Weights of a small GPT-style language model, trained from scratch on English Wikipedia.
Size: 4 heads of 128, MLP 1024 SwiGLU, vocabulary 8192, 44M parameters.
Architecture: LayerNorm before each block, rotary positions, normalized queries and keys, shifted keys, value residuals, hashed n-gram embeddings.
Training: a variant of Muon for these matrices, 907M tokens, 8864 steps.
Each number is 200 + 40 x the weight over its row's rms, rounded and kept within 0 to 999. Layers, rows and columns count from 0. The size before them is the row's rms in percent of the matrix's.

# layer 2 MLP gate, 1024x512, rms 0.0872, rows 49-99, columns 320-383
099,179,203,262,217,195,244,155,198,222,255,226,267,156,213,113,116,264,172,216,188,223,264,144,176,216,230,220,202,209,196,195,188,188,176,190,204,253,149,153,233,256,152,289,230,201,295,159,331,137,186,176,282,114,173,253,204,250,179,167,200,212,199,166,194
093,181,207,141,207,261,176,161,254,177,207,180,241,230,233,262,235,164,147,160,181,153,227,191,181,220,208,201,329,203,219,236,206,223,161,194,189,210,146,145,142,249,202,179,115,175,210,237,294,205,239,273,160,193,224,229,228,250,263,243,173,166,180,130,230
098,187,215,187,231,227,142,258,229,233,209,197,237,241,173,192,189,174,195,231,159,193,198,226,219,178,150,203,254,116,226,186,183,207,194,254,263,169,133,234,274,155,218,193,224,262,191,204,233,149,216,220,299,158,171,178,227,180,182,213,229,174,168,236,223
100,190,158,214,217,208,220,214,211,161,262,195,206,238,215,176,163,233,267,229,214,209,213,129,179,139,225,198,189,154,185,220,227,236,194,209,190,226,156,207,255,155,211,240,244,255,209,211,175,276,221,246,227,168,261,207,115,248,176,209,201,194,174,241,256
104,213,231,258,234,246,170,190,265,199,180,270,179,192,144,220,251,179,184,256,248,172,168,230,229,269,219,224,191,292,206,285,199,169,174,200,211,215,240,213,203,167,172,215,194,217,201,203,222,247,192,200,166,214,204,233,206,158,167,243,263,246,104,194,211
098,234,265,208,132,197,208,136,161,184,146,224,193,214,232,215,209,170,169,214,245,245,193,178,281,172,199,208,151,164,105,180,203,246,162,212,178,246,250,211,200,203,174,245,286,195,297,224,187,177,169,202,245,299,269,203,162,199,123,146,157,239,190,162,229
101,199,219,136,229,231,179,221,200,220,181,219,303,297,234,182,192,154,226,206,187,130,214,156,266,201,146,140,304,294,184,199,171,192,224,242,213,244,200,213,149,193,169,152,193,212,202,247,202,122,223,234,160,215,263,208,209,196,200,172,127,239,218,200,202
097,187,160,169,221,223,194,181,222,219,206,289,285,138,246,209,143,187,273,170,198,110,253,170,230,184,193,239,160,155,194,176,195,174,216,195,243,157,183,142,224,211,223,167,321,179,208,196,197,189,268,275,175,181,198,179,224,197,240,176,202,180,222,213,262
100,158,147,160,149,153,204,177,198,148,233,122,187,226,228,202,240,206,158,151,127,165,164,99,190,200,188,265,200,153,107,215,223,270,232,155,191,153,208,246,226,218,189,228,241,197,238,157,182,166,261,288,161,152,280,141,276,166,158,165,230,200,220,246,182
102,180,211,163,262,209,203,252,223,223,207,224,216,188,200,236,280,199,154,294,137,146,162,263,237,220,222,225,204,104,174,166,236,207,197,278,200,255,292,241,184,131,228,274,257,201,199,206,191,227,207,252,202,198,230,152,177,183,182,196,264,168,198,197,224
105,223,209,167,202,165,231,231,254,197,273,146,121,160,273,128,223,241,182,172,233,280,239,144,194,235,220,190,208,223,175,243,222,279,222,152,157,198,158,187,298,230,228,149,236,189,278,178,235,223,158,259,184,243,220,201,154,190,157,258,275,236,177,193,198
097,175,175,124,225,225,204,172,107,162,292,220,121,242,238,170,219,118,209,170,211,190,139,244,214,171,217,182,184,143,212,172,223,146,252,241,166,252,153,209,180,175,150,214,189,146,207,200,162,182,192,249,215,201,169,226,60,194,183,166,206,241,209,159,172
093,260,146,196,229,219,206,215,162,178,281,228,226,165,265,260,232,220,178,145,142,238,201,152,116,187,221,262,165,144,199,110,218,226,197,151,137,200,231,129,226,191,190,188,210,183,206,177,187,306,188,154,188,161,203,269,200,202,186,162,102,161,194,205,140
095,209,164,217,160,198,168,173,189,240,186,209,138,213,181,189,173,184,216,250,280,203,297,135,171,301,234,115,172,205,162,264,226,143,211,217,183,212,155,256,183,175,262,175,204,228,245,230,207,231,198,164,211,145,133,208,211,204,212,112,228,225,118,164,192
096,193,203,179,226,187,183,260,144,172,227,275,126,254,166,143,197,224,175,299,191,198,79,154,213,199,220,180,225,165,240,215,188,208,275,271,265,163,145,171,150,145,172,178,186,200,252,242,210,183,258,191,223,202,179,171,236,218,219,253,238,257,128,221,154
101,143,194,163,237,183,256,146,216,194,184,155,170,218,155,196,230,149,202,161,208,190,167,192,152,158,207,178,255,217,198,198,217,193,250,160,200,242,177,168,224,227,218,217,158,153,204,180,207,299,166,204,161,220,149,176,233,222,192,219,260,200,258,198,214
105,177,243,216,203,169,173,244,204,146,245,242,199,273,192,159,274,177,163,181,158,163,248,219,164,171,151,174,232,209,242,143,112,170,211,232,219,181,212,235,220,189,159,222,160,219,87,275,198,219,135,140,241,233,177,234,187,225,167,258,165,142,186,221,217
095,149,192,243,236,161,209,196,225,179,191,137,196,207,174,187,169,178,180,179,167,183,205,204,181,238,122,200,258,193,163,183,216,160,210,136,237,245,183,194,164,144,204,208,176,225,202,176,175,246,159,190,200,169,142,209,149,217,232,161,216,264,232,222,219
092,244,199,226,234,221,224,191,217,234,214,175,173,150,220,180,160,156,196,202,310,196,105,151,224,171,174,177,240,223,214,211,105,247,215,177,185,221,231,251,232,189,242,204,124,229,242,190,133,160,163,116,144,173,135,150,136,167,257,211,197,204,227,152,200
105,161,229,183,231,192,214,202,149,245,167,224,183,235,249,154,230,251,210,94,169,111,173,210,129,215,189,206,199,202,208,225,230,190,214,226,179,176,132,143,222,195,203,161,153,235,204,220,255,251,200,203,168,206,187,130,216,201,172,105,224,194,190,185,224
096,204,181,193,261,183,249,230,276,227,169,149,150,290,187,223,256,289,196,170,188,230,208,53,210,185,225,157,156,252,270,227,217,157,151,131,213,249,227,222,247,175,186,196,191,208,246,191,172,200,216,173,212,143,171,149,148,218,275,166,252,155,184,200,174
095,174,216,154,170,181,254,272,108,192,220,217,136,166,206,190,187,208,201,153,221,168,147,252,206,229,171,176,277,198,194,195,242,243,139,213,185,259,291,170,119,155,191,191,194,189,210,215,147,161,215,217,185,218,133,193,114,261,188,251,266,181,258,193,219
098,196,194,222,238,199,218,181,171,244,166,145,188,135,259,238,238,176,221,189,240,205,248,237,114,244,211,214,208,166,199,147,209,189,218,203,219,133,239,226,182,290,240,158,115,229,244,168,179,144,183,286,192,211,214,124,169,186,264,224,231,154,252,106,170
101,172,208,152,220,242,196,182,221,200,105,173,199,213,191,149,209,154,189,224,178,199,165,212,196,196,150,158,219,129,206,192,159,188,60,145,222,211,108,189,270,178,177,158,253,205,168,179,177,165,162,166,188,263,221,190,245,174,123,195,182,259,173,275,234
100,125,230,160,252,155,154,239,271,250,194,186,225,230,236,221,212,184,186,244,226,217,166,141,196,169,207,218,207,216,257,162,213,212,183,172,248,182,216,171,225,184,238,215,199,226,187,179,151,144,164,242,190,171,194,220,195,248,220,239,196,91,136,192,271
100,185,190,110,149,231,227,193,205,235,209,249,190,231,225,175,181,206,130,143,253,207,247,242,191,140,150,206,182,242,183,176,168,204,243,232,265,206,223,183,136,220,221,141,233,223,243,201,209,185,261,201,157,280,233,248,209,212,89,172,199,244,125,118,202
101,159,186,199,178,216,113,204,223,210,193,215,203,200,170,168,196,194,245,176,208,197,181,230,216,228,220,234,194,214,239,228,199,215,266,221,205,229,235,201,200,233,153,138,246,223,115,134,162,207,211,148,250,236,212,187,286,192,195,139,212,221,187,195,184
102,235,163,212,233,222,216,156,220,251,206,154,140,277,185,194,273,218,188,209,222,152,230,153,147,171,193,207,197,276,218,206,180,210,302,234,278,268,155,149,210,166,201,207,243,198,203,155,173,247,228,172,200,117,243,174,201,200,109,264,217,144,187,175,181
101,153,241,188,200,215,226,290,286,144,166,170,175,273,204,217,285,190,147,220,194,219,155,193,246,197,179,208,128,169,140,187,203,259,268,184,230,232,165,239,184,124,235,172,214,174,193,146,161,170,252,147,149,141,210,197,246,128,206,179,262,127,173,142,183
099,158,147,198,214,234,154,129,219,236,210,220,197,181,196,188,221,235,172,220,209,207,170,229,209,261,159,185,228,210,174,165,264,181,179,172,233,176,183,211,224,192,248,138,254,226,186,119,237,174,246,192,213,225,169,198,150,122,224,138,202,183,132,268,264
092,197,141,157,189,133,146,148,235,249,207,149,204,130,212,179,185,195,179,216,195,220,229,220,194,264,178,266,166,266,176,182,148,186,188,209,144,159,229,193,230,112,163,225,219,221,185,290,192,196,236,243,222,159,151,164,162,196,204,207,223,153,233,154,144
099,236,121,251,183,175,278,248,207,192,190,168,196,225,164,142,273,224,169,199,153,234,232,239,246,167,169,213,130,263,210,274,191,206,160,207,249,238,135,227,273,242,206,173,219,170,164,212,224,195,140,166,178,209,216,222,197,137,211,213,242,241,259,235,220
105,130,148,214,180,147,147,202,244,200,179,195,253,236,234,193,222,177,184,162,214,185,258,170,275,170,240,259,191,306,192,206,176,190,177,238,217,211,192,166,287,222,152,164,162,188,238,148,246,231,225,244,212,184,126,226,201,302,168,146,299,163,209,164,210
102,199,193,220,148,170,236,209,208,254,165,216,209,270,208,146,220,211,184,158,229,232,195,287,211,71,170,234,210,253,235,193,232,281,201,277,184,189,230,187,180,290,145,208,235,277,82,263,214,110,171,169,194,148,212,222,231,271,169,223,229,169,158,164,165
096,212,180,245,117,270,187,152,191,217,242,273,250,125,260,191,177,158,267,134,255,205,157,225,187,197,190,262,240,223,187,131,196,203,142,222,212,266,224,168,241,225,212,173,185,235,226,168,227,152,194,189,148,235,224,193,143,190,244,148,127,161,173,184,175
092,209,156,204,197,239,226,198,116,206,165,191,171,187,201,235,226,250,179,173,226,189,224,180,215,255,201,191,243,169,283,190,209,161,243,225,166,241,268,161,218,234,186,192,299,244,126,210,244,180,227,146,197,170,264,229,143,312,148,179,189,277,270,208,193
099,112,229,204,166,132,253,231,238,195,132,219,191,207,258,186,246,242,208,191,233,128,166,217,213,98,255,193,175,157,171,186,213,307,128,230,248,227,196,183,170,103,223,152,204,153,252,222,224,248,136,186,155,281,171,179,167,127,239,153,220,201,249,200,218
088,218,190,116,210,211,195,220,174,167,154,236,325,196,233,214,177,222,214,216,206,226,241,232,195,138,202,196,282,215,215,202,245,242,263,227,227,252,164,145,193,209,245,216,194,250,218,170,211,180,209,192,222,242,212,121,234,243,187,203,198,199,237,189,240
094,199,197,207,229,136,236,237,205,173,228,186,243,196,178,200,288,257,198,188,197,234,204,211,240,154,245,278,191,177,162,272,199,141,239,172,196,190,238,167,203,263,174,101,164,273,216,205,181,187,126,237,226,267,238,184,193,189,231,244,183,176,301,166,263
102,217,191,211,209,159,134,202,243,286,82,153,191,237,146,197,206,137,174,194,187,201,146,182,258,234,301,238,228,158,211,217,169,169,156,192,228,249,216,259,262,203,247,184,191,186,248,142,185,236,264,106,232,173,289,150,198,172,180,217,195,192,173,247,208
103,199,162,222,198,198,153,239,180,159,236,170,149,154,205,225,157,144,173,190,200,239,158,154,181,278,288,240,164,270,157,217,165,219,182,271,192,237,121,204,195,232,225,109,177,146,164,171,241,247,208,136,199,228,222,190,161,168,214,104,173,242,233,163,190
102,231,219,254,227,183,261,157,226,197,235,120,163,267,168,119,172,192,299,164,162,241,173,168,246,249,246,203,188,255,207,247,204,274,206,159,283,250,213,257,254,274,246,157,117,194,272,261,121,189,215,166,165,197,202,223,201,157,115,171,159,169,161,250,271
098,204,213,152,78,250,155,178,268,209,179,199,191,193,199,200,182,203,155,193,177,215,156,221,211,197,252,173,235,248,220,260,212,208,209,209,270,230,214,248,164,292,194,211,198,157,178,150,189,130,87,221,259,275,236,154,221,153,202,222,205,158,215,171,199
099,257,264,166,139,169,194,123,198,121,181,161,217,169,186,235,208,183,162,191,116,254,211,148,180,239,250,212,222,265,179,217,247,292,212,235,303,234,168,209,217,151,201,164,146,208,251,178,230,194,236,276,183,270,172,201,170,185,276,269,264,134,237,209,140
103,238,192,244,273,177,124,270,180,188,205,201,179,230,226,165,182,227,234,211,182,278,179,173,155,218,144,190,331,277,195,215,152,198,179,218,150,263,125,190,291,206,231,221,192,136,126,156,273,202,191,224,203,234,131,187,138,163,151,295,162,228,216,220,259
105,220,172,227,256,183,126,163,144,151,140,174,217,179,118,227,221,151,149,199,266,206,244,203,241,237,204,261,237,284,140,191,277,203,211,180,231,202,169,159,208,223,214,215,193,235,172,202,202,182,262,157,172,147,234,193,226,161,227,200,251,238,194,202,193
095,209,254,158,141,287,191,197,164,182,247,264,153,223,240,203,255,158,218,163,245,211,182,234,180,150,191,195,184,198,216,224,218,201,210,241,147,212,225,242,199,154,193,154,192,170,235,179,147,266,155,208,178,183,200,234,205,223,212,209,188,176,164,194,190
102,218,249,215,137,225,169,258,190,214,181,116,214,188,279,260,242,216,156,290,190,207,203,200,246,203,123,224,120,209,146,206,222,195,223,176,188,215,268,135,235,265,220,156,206,184,183,196,289,191,120,203,258,234,202,140,186,201,238,247,217,144,215,225,219
095,177,200,216,249,257,260,127,183,202,157,204,158,256,240,189,212,239,219,199,210,191,234,219,158,203,268,220,182,249,173,236,166,241,225,256,206,279,253,227,122,206,205,183,225,178,222,193,237,170,252,206,293,207,168,164,246,289,258,245,255,191,141,149,190
096,236,225,182,123,166,252,191,182,167,202,232,201,189,207,126,147,260,257,285,115,199,154,179,138,224,144,178,123,254,192,267,199,210,156,265,173,161,205,225,284,234,201,189,197,217,284,161,238,100,174,233,156,235,219,229,214,159,190,219,210,171,241,184,237
102,127,240,202,215,163,208,240,229,169,113,211,218,237,210,220,149,241,192,243,122,223,204,169,192,209,238,224,164,256,205,146,197,248,252,213,231,166,181,218,140,251,183,248,228,214,219,217,222,159,184,214,226,271,206,197,167,112,189,156,187,198,192,158,155